Weights of a small GPT-style language model, trained from scratch on English Wikipedia: rotary positions, a variant of SOAP for these matrices.
Each number is 500 + 25 x the weight over its row's rms, rounded and kept within 0 to 999. Layers, rows and columns count from 0. Numbers have three digits each. The size before them is the row's rms in percent of the matrix's.

# up: layer 2 MLP up, 6144x768, rms 0.025, rows 2065-2117, columns 256-383
# down: layer 2 MLP down (transposed), 6144x768, rms 0.025, rows 2065-2116, columns 256-383
up2065 087:502560522452488494546530506481507427499519489523460552542474502489499508492504512488479532470550567502482481507495478515464466499458521484483495483471501512494478496484540491510487510508483457500501499538499479482506464459495512503480488506506482492487506507461509470543526497440517527504468482488453529512494552475503472530513499453547494495508514505478482494505473530477514505467484
down2065 102:544513497459500492481514524539497478458490492525455497514507458450516510511495510521490501488524488522494497499492538520546470502429474495482471515471561483485499479478539477516506469497504457518488530518465486483488454502453505543466508480501498510542500489458486491503504502520472531480484475459489530525527504475504482507464506487520499534518516519498500511523467535487481476459501
up2066 087:490474479491526505508499523491520505510536518480517539530541485475502470509507499495497469486510479504510494510545449511495485520485513505527495514534478453479532519501514494496476544495487504476469528504522469525502498522554564471496503496564491487481513526504472487468518479549489510542468496491542523506468476500505493508489502480507493499485471466501530508453498444511478497457528
down2066 101:476546479474531482511508525462501493505528482491502511495479502499487496463485529510495509501541503496524461520495498506490503495506498479515538475466482508476458560449505472466512497457451511524529476491550494467479513502533439521535516506472530489524513494453522483498490557499501481493469482526490476473467527508466513498486530444503535472539487499486512465534512562514501482467553
up2067 126:518521521521553464475496487455490534500523495525507473503518490451493491533469533472490512541450497495444521509465516509500523482501477536508471494472490481466528515509517499537477479516530506522487485488506525485500504510532511501514510491460528523524503493493455497474518480513491489479566466521535498504454489500552497493481495466470462491485496501520488487458511519476494500508498
down2067 088:478474451489470529538489503519508495460486522454473500511479514552515489471536468553534475465520493489551494485532471471471472532513513499502509487523490516530455478479488475452477552513461483487506495525510471501480502498482503504467477495540473485508459502472546491518474518493519504525451535494464508506546505526464469485516475527553557521518516513477509496512483468519506504483468
up2068 109:496534492499475509520533482476499451508520479511492540526563497498526494504491507483457466487497475479455478475497486483507483470499518516538509502509484487568563521462504531505485498506471535501513492508472505549487517478506466452526488505467485467488503522509456510501485496479464471509492451464508538461482482527496465554495480483506483535502491483537486501478522491527493505522488
down2068 115:490485465495549469459486507506453538534493514504504499491499524450538512527470471500478467504492524521488512500489497488438467532502488474542506520506471495478497511482525509498508480479503516566497488526516528529487478460497512507482460499505459516494419500531500483471465484470487475535474453517458502504503481454516507471508555526515526461517526450507510482540519486466512470520492
up2069 094:501537548499498548473515516502478466504481477538485501497489483534514515511474505496525488539505481486487491471479536442469491505480522536458517527485505460506484560491496537474497505462484500497468515509481489478469496473552517524512431506543486541472566513486509499510505493515479515513469399510481500504480522538508540445489476491508489510481484473541486498486509521473523517519452
down2069 112:480503540498475507527528508470505473510518515502517508519464475507570513524526509501492495504471457463505469522453510444506490473511472517498473522503494448491551507505495498479494532459476475521490517459489526506478502492521490500504488497529472464542527497490451476493498495478475524518506454481487469479492487524470511503506563498504516477448528505456548469485523542520540466541497
up2070 110:543501499491514450482476478520446509511493482515493518488468533516498507489516507491473535496475499516509479469514491504481526511494555519494534555512480531508538528498491489499538459496499526523510493477513508511499496527506508514516515498535509493519533513546482545505498525515473521495498483482508512510543472500506488499509490556529534524492493481514492483487498530451518535504520
down2070 088:466491502518466502515507500506543501502506505488525476506506477481510502512484507486495482507495528472504510544491471538542469496481467460513452459510534489482474484490504489495475537480506479493534506506470518513527501513487517508487505490458514497483500488461534470498528481514502498506501509488498502498462512482540546499502507454475507465490499496486553530524517487520486472499451
up2071 113:504468488478491516478509497544529492529489517490523476532487471483507543533533455530512498545441536503556518507538511491483531490553526511545545489469525513510518487511507521525510485528523495478490469501485505512472510523533493556518505520454532557530477480522531488536491505518471504514497510486502493498502513500500505509504524541526526493469520492504524509483481497558523482497469
down2071 094:493515512533518486489484512485484484498516491496466523479514545525495457482452542491491517471545479466454468521461477504531456489506504499475459522530462489515486536519519466484478535485462521530532527498484508478505506498476510478507470488504474487486539516484441486510516467485528523526506505528468503473496474529518513506493485478469488511528506525485499501513534506454474526494514
up2072 089:529475515503486468503516478536521456510515501491520513552474502475445508509511472488480475523518479489495505523521495514467515497513498479505515491483514503500463527507492447491487525483472546422499497537454503491505507494508461461503508476461494460511520531456485527521520491479435489491525520509488476461478512482502474517500499450482483528503493481515476482477488517519526539489513
down2072 106:494452518478507484484524460484533468485513512543545531532530470452475488508492493514505497454525537511511497539508517480498537458488478515498505537512469512549488537484533526568546510511476482461462481508506532508507479490521513500530511491517487513453519521503501516522515459507475497488518483519532549537491520518541509524499500486509473571484457494508507494514526522508534509487495
up2073 094:538486534493465468430490515485510524482508494496486506496451518530472505491502469540486548505471489475460486503527497543512493496488508459473510476521503518493490504527484550495516539431540523498475534497495520507472542454517498450476470528451444515508477553524472527496488519471502463524446505522455464505529504480503473505490488497500483474479467524528447454517479522503530501479528
down2073 109:473502495508526513539467456522476496507523523486500496539520523512528477498522506445483480482476478500532506467522546516511487539495532494472487516555502447482528506512483490487501523516480519474461505520514474488521485549489475502461523545469525453479495474503492501491513512489521499499469511522556496497531510534509484493499498494510517534504486495504496512459492441457481543517519
up2074 087:466510490465482527516484505508517526527529526478487573527480516484507504482504499454478479535521453501492503484520532522551518514524480535483471477440451504472481509508514495505500496458495460471487466502499521499472451493528478469499515510565493535485532519474529503457513457477540544466530505508486499522497512473481532517537538478513501524510506486487488507530544463490490509438545
down2074 108:502517511507516496557472482451516520529492485454535511480484517481473514500483471507487489539516454472484476488541499506548489535500518533510524462524492513495474469516476472516526488470510521485516487527486461474455507492515483519487528480461494467511519521527480486493472498556531510484487508503499513475492529498482507486516470495508497495508454510489506525448517503531482503480519
up2075 095:515460497493496503483513535460530526468489480442517536508543480483493510481522484509432482496511489532495516478482442478526515468527474510533515493507508557511485503484477505513509457489524457470488488497464523526569478466426495531462506515526488508496497504509510489512512504529528490524521509492559499522541493493499536496455470539497536511505481522505475474530453476510503477490534
down2075 084:519569498508519504522454448543486488506500514544456477501449499512518506517504505513543544490470526493522530519546529492467491523503539468456493537497482453493512509524535504503460522505504545473511502497529484487484514518554506470544505499474494509516511489499503492490500527464481481452454485527455532483474500478502498508546505465537501464509486478504483542504511540492526549504472
up2076 096:472523492499473490492531479550504507540493479508545500480495464474476486489514581505472515493498487520488485472543521469508501497526515498487510527488503490538486480510464521462498543510487492516540487472497521497498469534462469528519479507525494506434500456490472503511490505519520459499480504456512526481464531559495495492518540480537507509495519519496575497533511481478451517471509
down2076 114:471526510518484510498537510500521472517523513498463513460448476553535462510473508537449498501522482503503516489486518508505489499477496506499499481487496529453471469529487515526523515503508485533513504471514495530508503525514513464471483523521496526479496519530497485516554517445454491463528497469515550517488463496487516516536461522527496537494530469473494507507491515520479519530463
up2077 092:490485508483493506514503523468456462535520487490491482522527544449482498495505484458474505535512526510518498494494491503494497491527512529492505517486482482456485475477482500510530502511458496475467513512516509475502501474485495466485467516482501471505524519499475502495488486497495503535495528492509469507474524468478496538488537468475483472508443527547518523521504459495522509476538
down2077 097:507466487528474517461516432482500510482465478495503541441509460488540511480465511484522488435549498461497518476538525491534459522477497515490479520494530485494501510472486486484493514479502524508489514460454483532514544544471487529489480501457465531480501462540546450481512479535484492452530485495515513507456477531495500500483517511473473526524484472491442515484516526469483536495463
up2078 098:486476491473500494493542518507513493493502521489509495527492504543525495493523507503480498465491450527509506512458545480527503449507477467454506547486472472466542528470549501468512514496497527502515515511535474493519532510531484460536485493527505476516484522532494505477519510490469475515523515481500455463452498473491484535508442505522461534509511514521511453482544506537489510511550
down2078 120:501482520496511525507512481500441498458500532486494479527478526502521469501516518528444470462468474478509524548483535462507516486489506455465475539493470511446505552506515476507515498554491494507534538518511477487517502494485517469560497513525481465502480546541494510502514489522501496517521521480522410494500494472502472501518449471522406544477474499519470442504533506515438510487497
up2079 109:505511485511530487482483509486482492507461493510527478514497470499482541504512479520533504475523525475548536490528484533508481506535544480455494475488501470543534513491493465469511524463510499525481561474476484480473505578485489568521505517524487466477475528516517510475509508481521514511465472488522449524466476472438466443516541496510472523482489504523520523491505519459500509503534
down2079 092:510454529500468516535492462517535528472555555476476506498479540509521453517506526503476503525486454495493465503505510478483543500486496509530504510502497527492507499508478554534507458518506496479529442517524492500579484446524512429497481491501543528525492464464496497528513492528512481491543514508493546462534507506544521539512452519507545485495555475489497460494511502523511509508472
up2080 094:410513509496513479480479502434494536480506494485461533540504519544502481487533489520507517516470480459490473515519474507512542492533510510466535535532498469398466467454474518516520506477548518478526512531478498529483492507520492470515502544468510531473503514516519545523506519504572484481449517490519477565539494483490489504503482530485464490530505482509534469468492469515509503512527
down2080 113:482540512506474515513524488487528483482512472476480501547506550507478485485535534502463498521483514492540500502529507501466488510507506535449501471481511522503511469494503502489493507489531522503486488490495498476498491545472486488473487469528484515483489530485518538550508481479509535489496441525497506529546536474506499509509505483482525486507491534561499515489490508463513491479498
up2081 098:489486507490475461479531481503497478515484503480483515466510470487523460480519508514518483471503495495526511481542485509482480520532521524504458534540529475532481496480500492503508570441547548467516505522522505490533442462518492458533495496491465468481507537419455496549512474472522524499512468492537490501544511501504455493476471452448483484531490513489505525487447486493478531483492
down2081 103:465510464483500507464466512525465542486516487528511479477465521502493514479492497483521525492502512492476496493513501516550490473550517499473510471510500467495516498493505501524458454497505484496536535453531495521504563500495550521505539465491501521535487476529522470478511498491480490503504523490481494496555481487461512478534480518478472542428520509485459500517512461499532502549495
up2082 083:473512523474475485462514503496500472532499478523518466463492471464500470534501487499506511516516503521533469517504453474514493472514524466470482491475480518519479470502496497457540516473483504529504504510465493510511503483487521516503507446508507576481499450526509492489483490528511495500482499547541497462463470502521518520470485464528508532475473520507495496465511485502500494501472
down2082 102:491519526500526566449519511495496476455523531449502477500470449480484460467471484517501484544536512485522485512564531503485499517511489462502433504490489525503540504561508543522471530464503505491489487530449471490459450535456524512515520455454508527497526522527515473530485487425476504506504503518540541481508467488514496504530470545471475456489503508485482512529460500523472525515514
up2083 106:468489496511482552527519492495463503515512498494480461516491474459483561492463533515484465513512519518493530466541536542459499470499516483507484507572515507488527502541466513544507526532461493500551525458505526508476514548490498531537524470494486541464548510464461518468497544518507494487502478467482493483486527503495508494507481513540493516524499512445524501490549469521486489503525
down2083 090:552484491515498504480482471532515494519492499482475544470506507568524471513518468491479527502526489498526492550472465464520514551508508555510521505439492536535441509499519518481492475454530504517464477534489488492544503457514478477477464535497483499546460486561535487513535448494488474488497527504518530505504484505508502525475513500490494487485480502522477511498468502505501502528479
up2084 111:469457497516539526500486514486441495523500522478510454489511505503470480488492501495520530504528520488529489498520467518502526506535527484500472494516491495522427491512489517482490492485515558524486456497480490578514464490529522496505499509471536514472481478544530478480504502484486526484498459478534485482518521531460543507452481501513529528524483476502510482499467476504537521499537
down2084 085:513512521479492492470503495477533503517512489539484528516487505502499545493536530511485484509502428505475523498495551476483496492456443511514538500499520505486568515491489470508529506495467462482498517492486527466465547498452494511508499513509466457473506499466477501541489493484518477538482531515497541470500476449501481500554491481495483476474479515534470518492538505479461501514459
up2085 109:521521516461495542487499478508514501461508541482516475485522455523514491472517523473488515492494512517529474484436502515488505485523501498496479484509497474477524539517538519475479492512471483532482495492501480495517531442564496480525509503487486508472474497466513488441511500511471546520495480495484507455531476491533505461513511466470480506454484509497514481455521533467467536468516
down2085 090:484482474525493490498482509493487484572530458511466482513500514501482498526484467494468501501499481512469498526566525491497496517476493500511479520463483520514483487496469480490504504463513513459512486507502492498525452542454517479464469505509544471539506476528526492509483499493501437479501507490498497576479497494486526533499502501522532494552509474527462527547503486512524451532467
up2086 123:509502507507507513489495523541531543507489505467520509518501480469523545490518513490453489550469560452536541518486545470460431462491455527547479505513512502481475503456502474474547504470501484482475494509458498524472495480512502487475511509530488550477497511469482533524536486503461486543538466472454501511450496523483509490469505503511476488571472471526517504499491486490449472559491
down2086 089:496509499501504493512485484461463462487518492499500497487519497522477439498495480518548490461511432515446476477525463532518561522503536466448509480505460494502520508535486502550475497539490527522515511497544494484511526545466492520514486509470504458490513493530533467460446526511538519479446523496558481505545536482525501537527495504510515508446530523454499519521481519509559526455491
up2087 105:474481467511529493458550486499487451519522485478483522505533488508478514471520492499505503481469496462513497537516511516518496514514565508483485532491499542470499480465502515471519507469498506530487484503481468521493489522503483465495492541481479530481504519506501531483505537528520485517547464475495542491521483524505465526488490514516507535521516506536511484485473480512505494524490
down2087 113:470538544542473490504488464518454480514521538496506509503558514476453521489520539491498507508495466502495418510536495511495457543455466467471483476508434475482495523463490500493536497501538470527513537535509525548506519476488462496492534512510502499480492485495488482520537505507508496503505477503473483517508445518508487493484503488494468497488500530516542531544459475493534507456542
up2088 092:485515502475497490461500484486527430515502513488541499479505471524491465503492502562499482465497525510487458494491487480505554479500489496472493458531486470492490469508486570499507488502548464446500475499482525454513513519491476516485527476499496501467519523498500503508520533456464506503497504527501515478516500499507506521543477539499476521499505489457488474486458489510459511445493
down2088 123:533481483482554482494526487503530515507483508465493489460480512503511509507488520516462490518472487519489512492505502492504535530519503471478515513542487480495509505501516507513528476489477477500557463454491503451485544478485510471514507501518510494495514463500489474534506510478523526479534498456498523493485495511478510529536519508519510481505475487463518474548479501503490478466496
up2089 093:500510505507464453502537489488495515534490515546489475480477501530528508514479472471458457474518483476483516512486533543481521504470500522567526491503483492503509479516490516521491476504491507491506533502502526554474500451583471483534495501526487491539483535544471517557447519517496460489437513536519513496497487538486509509471494544521503483508471515560512512506468504489504500461512
down2089 083:485469512506538565499468494519479489473504509486482545501494515475461470486499530506524549472500458488507468513486467487524473466505524481502472533504507490483515561467502484440554521491490465511494476516509486498515507546434531529461516524489511518482470452433533516458544470504532532495519521459493466525505558470471487478544527489503544523514458488466500470484564506463486517510466
up2090 082:455495465513485506472512520491490497537513476480515531450467501518516476501501501491575506516564520497489515526502541466488493501485510442531519526507527496518509499469491498480539463489546507484522477533477463518483467518500512526489450508479520497523505486472493508508470477475459465483512449560552525489467521513520490472503497482494542490517510515458435494456484483528482516515473
down2090 095:467533524534486453489528503490543488478482546508507474515509473481470536505466523515495513511489491510524510472555495520477499480563535507553499457537495490522530497544489501518509488489466516520501522514518508502464497493469512495474506507502490531548526513538510490533516525498465546497461527505511472445491502524509455512492503477529475521481491506531523455515483491434513514512488
up2091 086:464488527465522530509533503505483474477580506519519523512514485473467472474478482547532504523496531481453474499521484503484466522509482469506527457499486490482513518459499520531520489477501515466499508543489515474473507527495495545495519518542491493506491498505507529490482484509504539469493470488501566457472449526471530495512487463524456491471518514479426493506501468482491506454479
down2091 101:471522513492489550478501484447516494516491484460425496557466476496485489500488473489545501471492502532466507499476472512575565471517462482495540488511483510503487505497482499538499468511504448524505543490477485491508473498487526440488522535513487469486469509485480496482495501503556524451507511488525477466497471500516520478496489505489470517511481494474475508510522494496502436534420
up2092 081:507517484539482456497511482510473501467493522492474478572531514527487514463516493551536506497530498470487495520523492532449472544521487516503494492461501499467491472463515498486499456500545488511523513497540507541510524498538547516476500505527534500510548504524502505451486525476522444499481470519522504461449483475505517502519523512479505509517550484515507466480488493530512555515507
down2092 103:494518497533466486508465469477455456470469515509492491547489470486461489460491509544513484487534522480488494476488509560451456504493491481462478519422500482477512475463493461520498486529540488517479496473504486519475497506537510475469506496497529511501566525518484506489471501483509454505485490504501508470463496502493492484493514481541529473488534473472512501447495511544461521539498
up2093 099:522512484536506508516508504469526433476525584502499446483495512511487485526515517469498495476474518494502529543457519491501499526448475507497526544479513556464514489520510513517550481506539512460557521542476465528489458540529457482506513475469498523499539512520488480533465477522473512538535532487502472482515462492512535515542513488502476533486460473499517508557531497472540566500497
down2093 086:491483542515488499473497487549455539524522409464495508534506477482518561501501492502462461519499496499518484536522510499490514502528533480489511476533499464549490514487519510505475521509450479501463493460546526500494521468473505488521454509544510495493453499468504504466504507449510502496463425512489539538536521498481496475457479488512507458494528555522467517441495508515485439498489
up2094 109:484505471504547460505494452528487541479493481486530536492537528517491503492500497501455475525489511536497479426499490478492496534485561483529497508536484488495511481525496480464499493512501476410493541439481495472483524469520454516473489514505514533537511492492503503535523536471505520509528493506501481482529511541505482530532502464521507481489517543509504456465475541478446495487501
down2094 100:514478510478476523499512496495501470542522513512513553481488476455512520474524524508524489495541471498507569540500542534496538498502462487456517435519503462487489501486513500506461511502450488481490469541553522512492464478526526486501477486498484537460451489529511502495482443512490503482551514422507484537526535478528514476526482486493487544511519464464505486554494510512556458520474
up2095 094:480501553523511517473490454568488513509511537497495471438464476527447497491501523500520503464541528498531500509510492564506508494522515503503512501479462517475493548496489513486493490471495506518465457526500496513496479532505458527541526502482540499517525506522546510477475474462537515500522515466519498520461508528496455528478493527482499505554484482497526484481512479498469511508483
down2095 112:493518515517504571482505525496490501489510479483522470508456508491487521431503488498505528521529492480481498485521494510497522453526480501481496501530495488543513531511511472497501512482520484494475457522514553501517506442481522478513501473519512494518524487549523525476520441487506554475511504484519499514461501513523473527485491509538493502489478508490557481540499490510482528506497
up2096 097:503465554472528505511528501493499491495529531458488512497535497502510470526484522519530503556485447525493446530504522526486482513502493504509510507484522536496532531451517475543515446481480549492526555495483480535450492481518524496499494494498500506506525514505507524459524544499519519509498511489511485540498520486513479532502501486484552451522503529542491489505447515508490496491486
down2096 091:480515485527487508521481473534494478508488512486491496497465520505513529516510501478475508469504507513490548451472481557533497534479497502465490467513463467495495518545491533477511520489501495487444478516460496531523493503493498492517484474479475511532531466518522482485482484523484431480545473521552515486535501509490542508518499507498502541499531512511464464540477483486513484535463
up2097 089:517537493513481483542484547476566548462548489428469529485497491507477514492499481541512544510528518500477473486480512494509494502499516510495510528507475484485478531494492482518537510514504529508537490505502523492522512467477556513505469496486487477461492565483484483494472473506515526497467461533505489534483456513488556464508553522482513514485513460510474462476489496489468535481487
down2097 093:477417483477496471457544529523504463533483502501514526495501516457536477514512454497526531484495489486550531503478535502536509516477488476514504500495447460511467458522484513479524472441468508496452527505469473507488492516503502471472504501528493544544513481500534491545508488518481479495513523495464530499477532507486488543471499495523528465470482523474544485451513467451509474503465
up2098 105:515502488533477527544500580468480490466526481508461557477464535572480482477514478492487494458518518524485518485504502487529535499492517492491504549529510557473490473530496466493528533474524538495488517497480516510511505461516456488494532567488526497520498562536520499487442520495494491505479485478540485573475503521503484530498550484501494533483502495529467481499453516505496538509499
down2098 114:508500498491477475486463464465513487527516459460488504487531496497495476516476532547548530469471477501491479523514537492552518480463550520505514548532463520481489496488507510481552482491508481497489515547497561470476518522555503468479488525474468494526529506510522454496506518479525486475490533539551487520485469526499477509509508493521507458499516522506465482462507510522491507492461
up2099 114:513470523515496534506537496490503528492497523548467462516518503507485523511503531486490537465541462511496471477557515511484508468518516468521477481484511474495499516488461503502519511483533488503490531523512450528522548483458474494564487505520494494501498488477500507520468499493494489479496521499460493484523507507506480508479482477493502459505491515512509534468567498466533445464463
down2099 091:496526484473514475525453505495509454509504457443536543536485497489519494497489477530494488540468525518514512509454483510510503548518495527502549499502477508513520484502568485492477490515465507476523462476503526498481424514530553505453518534492491521507529511527479493490506515514480507526509461505561503497468500484502534485523514525485496527507521495487515468531438516534492541521530
up2100 109:490497541525516520501516488454531465525526466500508468508514476511484499510530491480517472524515516496529470497533421543488486502429499491551488502487509454525517494469495486504527517483510526530453514475507507533542503538536521523495470525474573505523462492491488524510552445511494450500496512483499475508488462471526488516526501520520463496519503464501505523471545470521507514529518
down2100 125:519531524520452516515479496463515506499518488481433451510464505522537487520456470510483479545487497509491526474496490512513503483495524474546494474513524497510538479509523466473492467477528498487492498488473439543485445501447545491530497514545516479482484446501520468500521464508551457503491510471491509533499499514519477531544485511453470494468516512504481535496495529516554487476523
up2101 089:507529516538518483542483457491477513472523489473542503481484502486489509515451489501556475545504485504466477505497569518455497513499499505506516508495514496472524526494548505454509481501469492480479457537512525521470564479475512500499508457499484524499480540536482493482461467508489484473452543524503500490519497523470520528506430525567487480536497498525494517488505488479472463488499
down2101 110:520498526475478493498489492457522505480494505440489535502504495524516473511498457524507479549523473496479493483470528515470529487518519500486531540513510463425524484506498479482492527487475530473484481510485542489522511473484488483524497516468484487472489520539512498476499514443524474495470511483440477566532509477469480505478459499562531483515554519496513503514456520484495435473524
up2102 092:528490480518520453520506470510527499475499502466454464508487511483557530484505508509505496498478476510482464507522510464500473543496480544487531542482509490499489441468485539522485560484516533529506502515485526508498476483500470498502511468511467494526512522499505499475495489490496487475469492480453508528497478500528508515524508515458482556518534474478532494472501487474502504484507
down2102 108:479509475538531474494523497486504498512510530501476453542510515491528461524423511493511440563460459522491480493512530466481520460517529503517516488494531540477497489466502509530499504460515497541543521499510524478461477459462468531441487477493494497517503517470486488505534546493552486492498528485492473451504527484557469474550529489530451483510564498468517531512483530484528491497510
up2103 099:516480474520504468483486469532513506518480513464517463512503503552470480497485483513488514547478491485464476547496518486486529439496514513466523547484517469497488506512490524527529497508485474522523495495516524510489481480486507532469485466512502492508495495507505530485518479454499495485553463467496536492445528498505487509496507534494528499520532474489489512476500524490482503537534
down2103 114:513478502502498533523519488492552531521478474473471452556520470486482482497506536525557511533533489481512490483497482524494502491491500541452514484470520464486487486530529476522521487467473508477532481535467477483471476517492509502495439510492500505468544514505497487468509475474499519474543517455499534482473479488489480505499484515510459507509544477491485540532478448485505485527524
up2104 084:513512517529497477514509493518546484490501545485519510463481483529488518514540498473439536499527473527504516506493501518505548494511491465479542513466503517515531502508510484485478510507497453498516502524478514476492540456507532515552532519499503557525479499487562558509523444506453486483534562473536487480511490508520486488495494492558495515525484504492480473466484503490471529445497
down2104 109:506498520493491540541466505521490439477458491505482490541508520530476466533558480516455500504529438469494528531478531524516464516512527477504512533509495511491493466466481476545497480512517508525478495557468518478501526454524525440518471474473527506541492476532500490510530462501484520496498509526527483497494491504525528495496500535491547508505498513473517526527476512494503497473521
up2105 093:531528502468484526520499495487490493522500526506447459490478480524480488494523483526493499471535526487510476492559496537488538500473479483489486508535533497474479550474501512502477512464476551481443476508484499506542496505495466523486491508523445490553520525482498534526503492509480482530524561490534503465489466473475514490478518521484491503541499473506467498495488513513467496559534
down2105 097:489495416536541491462519519513541566486465502496510513535438497513529488494519481490478508499502511474501529505460500491501460519513507549533430463493464534511488513484500467525513477492486496510500497506490489501491463481499519476488526548515512517494509500510507545511479491468538537545522565528500500538486497479490511533484501467525534498514499536493507538490496498524523473460490
up2106 100:505454525503505520477554533477498495488539505489528537522514480466428457491492441518449520499515524523468480507493491475537520487558517517511533497537523479527499536530452529491511501483471507460462482500495512519505498508505514536536512474513482499467511508508489491511468477493495481523520500529462532547517515492512517521516514510464478486524570538529451504522519510498537497448506
down2106 092:495519466498497474511437461533526486488455469543462478499474498584552538509508543477515505536500485490510522480491527564486483463494482514513496511470489506483511464446524477513522500486530514527526515507509483506515508491481499484503455513499503507480473492504514500507523531516522500505460497476525484455470516506525493481478499470500541510488436469526513468458505501432484512538481
up2107 101:544554537492486526457523503498494498502464508525468523506468476535508511517529516541464467443497547549488486541543483477499464535508526442490517536511482522527511537484512482542466530450492459515485494478503481532477513511473519528477503514499420520473576517481474523502537506492505531505524502498514509516519483512490521530530472495520493517544462526501513492490561548511501477505491
down2107 086:511449517516498477511484496507499473471520500549475515491525515480508492497487476463520496523497499471519489501484531499509533479501486532498510487513516475491486510530496517470499487516503526489512536533497530524508479486532492478515513543502526497522448487533524508548479538510512454510503508520460496499489496506485522497475538522464513501482543475509471524526457478478495533517509
up2108 087:549512504522482511527495464492540482457529479509499492482485509506504504474488470494507494463515487488460512537472501537444492473480473480508504496539514520511528468510502528500508482507485543502520518489481522511516499530515525451487543507543495472531505548524523480503522497545490500508498544489501456466482501477488507504476505485495516510467521532471552515526493479505482501530558
down2108 104:479508492505510529517478478534525454484476538531459526504512479494500514447518518473512557498490497505494448508488502515505505521513483458466482489538486459453533502546507475500536483538469466545539486512502476479507500501542492464521518509507516455475483512447506503508530475452447539477497478523488503476448509471469539541436479471466549489541518490473496469466508518469510503430507
up2109 092:490523492484496484539521497476472480525507494487468507450475479508492482479462490535469478529480498498503488527504542457511510489468449515516486501481504492425475494539500487509565503457472503549505491500504507523507465490506512497484494508508509469516496529464513507499485527459456462482523490495529520503519521502481495498515459468522489531496511502500510486499467519501517488532482
down2109 111:524498521508465486531503490486458497507478471490509545477484479484489481463513508481457489493502488509546520460518501454521506503502495506548432496469553504469486535556510474527559560477520502542479475544507483511500494494477510493475498500514503471511523532482504476538458539521487477485526504478506503497525572501501493477515457458502506456499505446548500496531494542506502533498459
up2110 101:505493469450514502470467575524506516517518476496522520511482560480461464537498511499500541519495478517507547460524510520512478500495501520498486514503538511480511482490537530527509489535472491505569450515480522498490511514477533490471451505497500533544458419485502470504525495497456476502478493518492484475503499482476501497458504499537510505493491494490494475491509495527517513453518
down2110 119:471531480463523469471477522498526507488496519509474464511503534497483479479492503522512537459507478486493531523482500511550531468474456499538462520486496528477536481501483499473518472509472529460496514533477492481459442527494511502480459521457489509508491459477523526493538505505468491524520463495497508489497527509491524508520474498542504489496496477501477548496533474509488545501509
up2111 110:509507497440506480453531500523476570494511491473498510518493500483467516495487518458495483476539496532473529542510478504519495470499528505491489530501507495465534537530517448508516495538475463494516492524520466507519485542481480506498495498473471507503511490497477487527512516516530501536497493509460508478476458485475533543487478488529533468520472506508487527527527523520487494535474
down2111 087:472526496534487515543468510466518473541505504519501493486523491519543488500523500535527515523460511481525469476497515487510509543514464504479521474517468477517479493462487541517495500457515533505502528464474488499458505476537513487487469505530512473476488525506525500454478473477473501485496509501521508509501554507501463464502500497470474532463529488537497486514478480501523512460528
up2112 096:476495485459508505461525514478483494505459511472501494503542422485498528517520524512506506426491526500487530510524541516482514530522492493482507513489530482488468510530554499501535503490519540537504484513552493503531441527508526547494468511489491491526523474451507500510468499492461489498499488495510479490447554491456466508525455527521545474475470545526521487527487483508455486527474
down2112 117:500497518572525535523531547479471532503484481530498495487468513501507487497479517491575473466471503430471479517456492509517525505506488514483573489496539550507466509468516495511533513501483465521502505510477484458486476480485490477533478511518515495485506497529451526526517495484472477513491523525499437489475494510489466479480479512540472487501496545528490534545490509529487536502496
up2113 090:474515472512477490527489500467504461494499460541488518513514411457529497533477523474541521485505531515542484503503473532533510515469495502450476510525456503450510521482458513495534513528521525515505474504507549497507485457522490492527511514517509480475536526493468465494491524517522511481537519476529500511514438478491497505463514519475495511517525492514516520495526454506453470509516
down2113 111:551471472518423495501485495469499497511538468474519463498501445464538479466529508545532495488482499485486459511463530497516510520474523520505508533518496511453529487509490459490540466553503448521479465577485481472477493496522506499527536498449516462498516497533507445550493566474515466472519460498454517483549511514514503525509481489455479482497486473520530531506487478457470493493474
up2114 093:512479506492523487552472491476508489550475515460492508443492468491474510473529530482481515509521482526494508499484526512511496524511504492503525513504489494461457491491499480506489501513483563509506486463499475526502458522483513495521468548519475505496500531540510493517487465495529498461535494504501450487510498511509488525482554472484488479492485554484501479494509546508508481498449
down2114 112:528522497489574495537511505469512479504513487494516494519531452480521475516517483479464503501548492515445536429475463523484537500511515475506495485515496511437476471497488507506517512492491541534478477476492468465471487528477498515474550495511486533514451502542482499446509486481549464462498507537504497484481505488500524517527565476518527508494480518471500466515506533533533481501474
up2115 081:509505460466503440498495457561480498459501489494488513515519514532511528480488515510490500513501477522487468523480505487448540483530520511496463519471526525472535481473523522466503504533495483485497508483450512500454556488522510471533534484484497502515531498477515528535527502476499479487559472505458477526500494534459506509518470472449500510534507464502509466549526487494474526530490
down2115 101:549481502463459480518539471469507427470499531523485482458476516477484537470504507502483484505493537550551509525488459527508478493500500496440544496507486476485504494520515496484522478496503539512526492453514543529508511536534542476508493502482545502509530512483513513519441484485484518502517506512577479492472506511468492473505500479502516477513508485500475481502503483488508484526462
up2116 122:505505462497442507492494534517500548486502504521499539506489505502513534470484472457546525511503530502517483492515562507527530517482516503529488455524490509507490529479525512501509466508452532513533505458493455502542465508461493491523479466496504491516476523506445534508496553506556481536491490527515555507502492540523542540467542512511478443527474487482544520509487534501467519496470
down2116 090:509504530508550499497515490471492462513500520466488462492516481489480478504521502538432461507504510496487513487468430482465485466498506516460522534484505491483517475483504514486493530461535488488464489534517548504471560491511489508509515504501522502493540495494545477478522464508439518503514499481516492485470537451482444455528471511479531549493523491514453520530551466524532470479534
up2117 091:499462441486526478511494527508516498509493500478511505548444508511466508505514455549543504505493471516473522460512502499522513529552512510499525518526485491498505493487510471522479451493517482488496478518509493529475474506493525528483446475493504491493540498462487477492512498502541488503490492497504506527515489443504515497544514510480528470505502487502549496506497496478511485471480